Each number is 500 + 25 x the weight over its row's rms, rounded and kept within 0 to 999. Layers, rows and columns count from 0. Numbers have three digits each. The size before them is the row's rms in percent of the matrix's.

# up: layer 8 MLP up, 1024x256, rms 0.116, rows 348-364, columns 128-255
# down: layer 8 MLP down (transposed), 1024x256, rms 0.107, rows 348-363, columns 128-255
# gate: layer 8 MLP gate, 1024x256, rms 0.117, rows 349-364, columns 128-255
up348 101:508446504547519535478478482499493527512501489511477467484461502528519451485518485479512469484510521541512503470500491521528553522497501498514513484483504515471536540499514473496534517498503491494526434524482509520522488512506500481473491449499477510480529508506490461468501515503545505519467545464513480515487477510446522513523517495468508504489452474513484451495518444493457519518517
down348 104:557488478504538508486484521504482469472511515476534503540491477533511489493518516453495518511519535462511550497527502473446488483481487519495489497476467495516496480478521510472517518487563510480462498524513501484518496502462533482520473457515506493500531512515455556496493477487491510511515494485477521522503432481495498484525509461517472504496468517544492514510495493485498484528523
gate349 106:496501517464480495502512480526541551466460481508504497513470517484507503554506506532491475516523522497529513506543498535481496498534498500510533496532519556486467488480512529443496495481535485517480490513513531521512499498497486483511526569475536511472520468526467526486507494507513482509534530537488466500466492491497523433527516519479485487556432514512512518528506544562504445501493
up349 107:498480501535510523505524487487509526480499508498493466485480476481472551471487516514507506488471475480471441478498489471507492474518466478444473487480503492508463478512546485510511519475493508557489455503489527562498515525517499482478514480497515473512507467485493464502465498552512505479496528509471538505530506482475521465497526561527493515472532546444478484540456474479462496509471
down349 108:449523528503488492503514470530452461520546506537479457520505533515523525475540516504488495473522499516503494458493504490502543535522476504477517497472481487511436472468498550515498561513507497526471494510483528518518523447514547527503486511503495474510471534476457519477518528489527536484520522513451509519511475507480558512491507556488505528485530519499478516522534483489513474466478
gate350 101:538494476479464533526441535513545483536511518496532499530516538453501464490522457514510482473492505494474499503557473510507498442532474481525490482517496517506479479534506510501549439495464488449506501459474530449464512491481501532509483504527477499510514523499517482506442488493504507573473500480536479555508484507490501482503543514493500488458484509451497493463481495507492506543483
up350 100:496487510522499533503511500488512475506473507476476474524474521526497474542545526566458485489500487542494494525458501519542503511436494484472491501519526497519522503487541517542522511474533479518512492494490483501482511492474466515516546493483541435510521504495513513470506484481516522503488463491488488450446515480509465531465512478490487535551498528491537516458467504494482488461501
down350 103:520503474545517521510501485524450531520508515498507461509439512529528511525473474542504475478465533495538538530489515502503475489457497506527493514472529499447451441442461504482524505521502531469530515458485528549454499479499504461486517511534507495490568485529501525491470485495478501477498523528523459511489542488466449516490477480513462497499510523503507499517464515518498501516477
gate351 094:515489500488488514512494496558526537499512531516496515486509430459498475519472562500508518528493506521517515516552509523478460455536461470522489471500489510527489527541511517503523488546476486480498488513502508489456509532429485534527517471481498512479495498459501532479469561549484491499551480515483487475516492485482462522490478512506487522542479485540541512503499547514480520498484
up351 100:520488449494499493484513491575484473540527475501504474503484472496492531534523487461523485498483493514502445485486487523501498507493505523461466520506526512504493457496493536500449472495490542479531537527514495482510496485486469530540519491497530491475480491495524493527507524496510512545524514455450536492471496493484482506510495472512491489465523477480508509502480514505511493527468
down351 098:461518476501482452463478543441486495511499482559484535517525533507486504487513516480514468457498505521485487448450504453492531518524535496454484492515519496521505503496493505454520517494510507545507509512476475506523542456492512530557509496508530496486502515502477483554526469490498507484462521449481490505477498498537519491510483497556526512514453479493518495449503453531521491513484
gate352 098:486503475468493531479474501516517468518523479473477477507526462545473489508498493503510516512514524558463517535521488527471520541458486522496500525523516521504524486484523504518519461482498497469515503465488501464485452501503488496505490463485510528522519500517573479491478503535496478456487521502433495470503488533511493471518493510523483502498538538487464509511524459485542501502461
up352 098:534473498512522508515523490509487517491503517466482476572494494480516484520506544525488500528481519500486510543501483494469487492497507484461525457472529514487502492505548530493516509490489495478499490519499477540500463494476499456524509481518443532511510486499556514456509492455522508498520486507455543512480510535504494505473456502441509531484444523485541528467513451486478466554522
down352 099:480486527504476535484512510517483470522472482525463530570546483499499491488473491477482511468514535510493486540516451497483470514463513501464507542491530505512489517537521537571508522520524500495512498471509543463460509510469506465479529510488511475534555476511541509511491495516517511500490470519478507457477544518528494475467538495549501489506499506512548467507496513493539480471490
gate353 096:513479504504456493522513483493512533509521550482483497507512527515486483438469466488548505453544492484517457501516485478499480528464521467485536513523483488511544466508507518488493472498517506487475467546520458501506500475520536528503526463536496522536497485513504514476493485515474500516479515429512499542494462491538428493510508492502486476484512520534486491506486474495499476553507
up353 099:539507515487486502510505493471519479519500541494517510556547479508530520580513538517533503468484498502510495490505463481486474540484506451498500503487553487465513469480458457538509521491475515443506507496525499501458520506486451490522518491506547483454512487491493494515493478487493489520537503485521472466489506468517544512461501540504500477511502489536511503482479522536525518493520
down353 100:467521538487518468512510512486501514474536462508490529524532522502506509473514491529471522521470532501513466517562538483508538486516484469479494474511458547526519531479490461490523469510504491520530479527496476447498530514479566498522446486463453493507498495510445552462498503516506510506482504512471536545501521535447508494477453474530498476509451524459530507475532506521455479433493
gate354 102:497487447491513475450502486546535507515482445485519501562484495460502485518487514484491491475533523537503544481536483500486525494523477501506528512521489489497490437486495495529544482530484501501533480457539518511488483477460507495501513507478553474492479481505499482496497504468518472486480506480561477501567481456536569474477529487530524481543538528482511515481473475508491476431501
up354 105:469435519479461485490469483540510539470520494515479517520504508501509474464511553525427488465498493523481539484530533519473528521485509515471529427484522496511492536498499562502495515477447584482509515529461497491516468492478497527492496508506519528495528492507482505473499497514494525473458448479494484492526513470542480476496533497497503509504467484509499455496568486498468514503536
down354 107:484489504517504483518523522491465515490495480523514509476489487532489513514504534522487528488502479553551495548479489493490487524474527521495470505478544507503518544487529484512513484508456511528530496486476483473522472484516465520487517516441509471516548551533532504471506481449524514517472494525508517488509568493541496524492566479556501488523494510471512510499547501494517505468497
gate355 101:513491477520516506498502467542530513488525487488489489446470509484483530545490525534511495489486504532481519493519488530535551561496500500476495546535497484477497470510508487501487499529507496510472485462509556504460482484482481509550467515493542462503518498470491515479478508503505473484488469468526496552527506440523518500512500477496529493516458526500469542493481482488515509511478
up355 099:505452483494496453526470523523488531500496440509483560479534521473522483540484491471514495492489493478479515473492431486499518515492526511517535502495520521550486482497512507502430495470488526502523512538544469539528515487485511510515485506494507488508489510488515466488468530496531521489514463489522505520512465511541510537540486501482506476511465503479514487498481526534483480482445
down355 096:488476505508511504541541475545500474464480496501475513505502475515505497482517507442504502497492485480490494495485487471472476491505478530503493466530529467490528526520497504506473462508528494503529533467508513490461474529507508510465466527483503498493467475514478495497509446482480506501502505521487511487533504471524468476508518512503504512506516523439489489513503515540505482527515
gate356 098:495520489542522489498492506464503526506543500510471481494464452504465496519514484512476506526508500479559516517465517518467529513476558474450518518523532524531525448529477490555445500527478495460522475497495461505510491514477426515504498499496499486463543511544509509480489507486515471498503502516503499483515469459462489521557517507464487534507518545484487487492552502538460559500517
up356 093:487497491533534499501504476480527526511443513521511471503507468500476448506523497478540520488491497522518474460497503487499503480537485455481463508461486495460505557501492514501468524498500510496523501526463519505492492490511537463483480510488492516494503469471484495531509476507517483531515498476450514504486523506511477500486519473473478502489456492471484523537500518503486521513484
down356 099:509516485499491447493466504477548515499485452489498498490502485533527460476481471490483483484517457509502494463531460517451524488515547520494509517511481528497481494462537500493501470487515516470489481469499556489525509517472492496511534524473516464450511537466492489489530489453525490532551506512478474527469515485471518539468446505548497548502507535457540444454448551474476439503470
gate357 102:499467545477501491485469482499471492489490506494500452493489520511481580518502578513506538493507492458505507549504534521520533531503530494495496467421453492443488496511479467498493453510478516512466514465487506438520507483508486502523466500548522533490527474444486490490523521499508472496502501511473482501497519520509554498483521520457469521524499505507506542473492447473507474485452
up357 095:496509514490523488520457469509524476506490493524520503536486508489494500547522479511521483501487494456553518472509502470509500503516519513506461520526517514540481481547489512517475516495474535487501526512482487518459476483530504482492520501468535522548489502490556456482473527464491494470525547471504528498444497554498517478475489485496505525491491470535533469524512533508488468545466
down357 100:487491536490494462469462506514494494512513492523502529533491482506480503493505530542496486514539494529494499487486527505551463533537498490492485499525548512484541476458496515503449538480512482523525491544486495499473508468490517544492522495521477528526478520507480509510495487498498493522486515540507516528545508515504500446528438511496513497487468497474503524506492490502533498457492
gate358 101:536511525474478517445520466535548529468515504463512515470473515512490494500502444455521498500480511491474504480508497492530513514499461505514495522528484485498546521480487502483513519529493497472486532495551491491528529496565509473498529508480502491537495476497481527541453528488528472503492542463547500512501476479487532513498515503530496536475472505522461513514476467469485487502540
up358 101:559532515447514471494537460481502507518489570485453554550539495503485477459497504501481522482465477439512521513485502486504485474508516493493503519453485474507545477482480484506510477491488509478505514556501474517537558499513530492491536461541485485508483540504461447512520474529461508491543492507481516521446469490531507533483528464527478504520534496498489485523509487527519474498537
down358 107:506461460497483477455500448529495505518532488514516452546479495481522498516509535499490505475542474484516463515478498511499544528495471467522493504507504490478478521411504513504517523495499475485508460502468535541539542457469475497465521445508515468499516499512503490522514425478510518506532516500482514492477482542519473507517494507507490497543473539505497518474500494496524524543552
gate359 097:522438518495472493491518529435470514511473547461499489566515509507501490504513457454506478484511504501529526512494521509514505527506455514549492496526537522502480517502540505539490508532459506483495528544510491475480481475495537488504503465483504488507474452516498555491469512481507508519539499486478507466507494498483486470530505535543507503508487489513531530518536505521535472481502
up359 103:480525503471462488520529509505486504522508505496503542526471505500511504520505483473513493453552522523460525503530496493517478481550434495489511535517496529538503499495466496477486480490481467506497537496496517507477509483583500484463510543550479534510512475476500465475511491519485492551472496504566541509489509535526506496488513517506513473528519510525481469490493514478483525495467
down359 103:523471561554483476485498485520538509501515492526501535536500494485487463539499513512491492489462475553541472519531513494505496516555470521474474522523537461502546542521512506480495521532503477500524497493493538524482463526503524534532522480508510498519458544471562543525477525497500508484509520486477486472484500493480490524496485550492506537492489481474519514461450510519536447500538
gate360 101:536468435464498512445531506477526501485492477513492485478508496464474486513503468491508526501529508494517481435447484491467533523489553516524555526499516518515514524478536495519493514451526525539510503506525512524502480509480498495470451535457492493480477489499484509507475480501492489521474515509475510481478516508493470506550500495487522501518449486510513450500484489516511531503487
up360 097:518481537486466526503492479492522502526531471461472489495473488535532488510477514464540509515555502429474538470522480530468502529544536485507559507552501551456523494504507512501524503517490492461510510502500528537473477488524498509493507479497516493515530515481515503489493474495517505516508497514504498489509532523476508525489512531487497495480501517484494497506472489460529547479484
down360 099:585528507509512466497474546525481507532508487457500528491522459452498507482478508491485473513542449519436483535516474493509510444527496490469469504497493514473488529502482546487574472573503494480509505482544497492480507507492485493535523482525554499521521546500490468511494479480532513493539520501523485519559552495466524514487516497479515499494517490477456521493458512435499492520463
gate361 100:476518494512488493488490528531510505483486511461505512468530517515500490503485517515459459542499476497473486481514534460507475537546551479525489465531500457503512480521512515515416455519541514490475537501470503526539498487491468544508511494483483464534491526478457557516494493499499523521518474486511491539478499476531502511488497529538512472496495482528539458474539518486522471472518
up361 099:494476486516539475523480496460529501519546513491531568496497501504497529518498523460474484475530501537483492518500475502447539456498538473496476493474517520499496506527474471557473510536508518518492517531547473516540514462469448463493508509477528508478521501512476490464460464480496470525483505503510518530496473505581500534538481497530513469520494552493493527532519520488541507465531
down361 096:474492509509493505513511472509529462504528501499489524490503495487477500549505520494501526503537531498485493526472510470463495530503501477461536482496495498470522470512514502541540529506532523489494506495473474514480502511504486497520492553479503507474504490481488534504507463512443503465531505514534549550486480504507454459488517488504536498531472543472499470518480521538491555537471
gate362 093:459484472527528502501484481518458473468493522535485490515529486476504479469529476479434539525452509492498542520456484474464511527467527473500507467542547515531511487488502480466495521477481527524480500492491488539514521450465514514526491489479471502536470512532478462478488499507496494496501485455524515511519472507522500472508525501489487505508488502509474506480510500475518496470489
up362 095:521535474492448511527502468541476471485525539508529535450463537505500450430506535505498529527473522496522498490478503504506491518523514508509473482509472510505495473500520490502491515458480498506533517461509478503493493491527545472520518478500483443507492489528497547465491512508475472493530480465517555511512501482518489482472521507485479475501471488548531509524510463469537495486551
down362 096:469530511517478539530504519557520445516524488499541511498492546448478504489512509488483518504500495532549473510496453488521528485454499561511464487486531501480560501472489506481495501476487488529476474484540486512517472525434514514551473530541473455517579487483464484564477483491460493522491489515523459485498464474490506473487499512496510491483514506474496523477454504519522464519475
gate363 103:482499506503527495441509453513507528479505503497431500513469532514519512512482468455506491517506491516473509553505434508527540487517537480492505489505475503510503516464526491510447482497472492450488504482511463528472521467533523504548466494489516496489507526534432484511499470508517491488505504532522517437485485560477514459508503511502509457442502498494469534460474547516495510482523
up363 096:480515509506506554463510475454488488542493524520500543510518488478484521523497483501521535469452462548506475503471509483500478500567518496495480532454574520495494475547520522468519497504488491516544492504509479555514504526526470497501485471530494550483512533521461508497490546477449545511495502524504504514510488465529487485478469543502483450470471483497500478482546511498439519508487
down363 100:495499514465466488541537492545483535490511496512505503478515539521497579498459497524491535511476477492514475495495489508508516510437494543452514517505496504493531489514481453541498503513493493518484489503462529490551539484494495499518476486495469518502538470503484537511502463513462466517513508556559488501524504504523515516499493487470475434509502540513491508516469520469475562523524
gate364 099:477504535470480514470487492489474504437491471512504494493492485485508505483498498512520497517478499518529485493481505468475512529504544500488490476502522482509467495495467464485468458427460527516490503486546479510488496549502497517531557523463477450497562486482487502489519443512486497478521489484509520506483478546540467511543530499513471486505565513466523456533532485512526503478528
up364 105:490481480475512489470524503528501505502500534484534516507493469522471491492451509500497530528485459505483511531522500520449548496501513484462537521482531495498476491496498529511522538480532549510521497521492509443490494494499519528483478471489486562556506474487439513504505517475522473502517524531473504500513507533540538539455465533561521469538500471498490542489496556484493509507498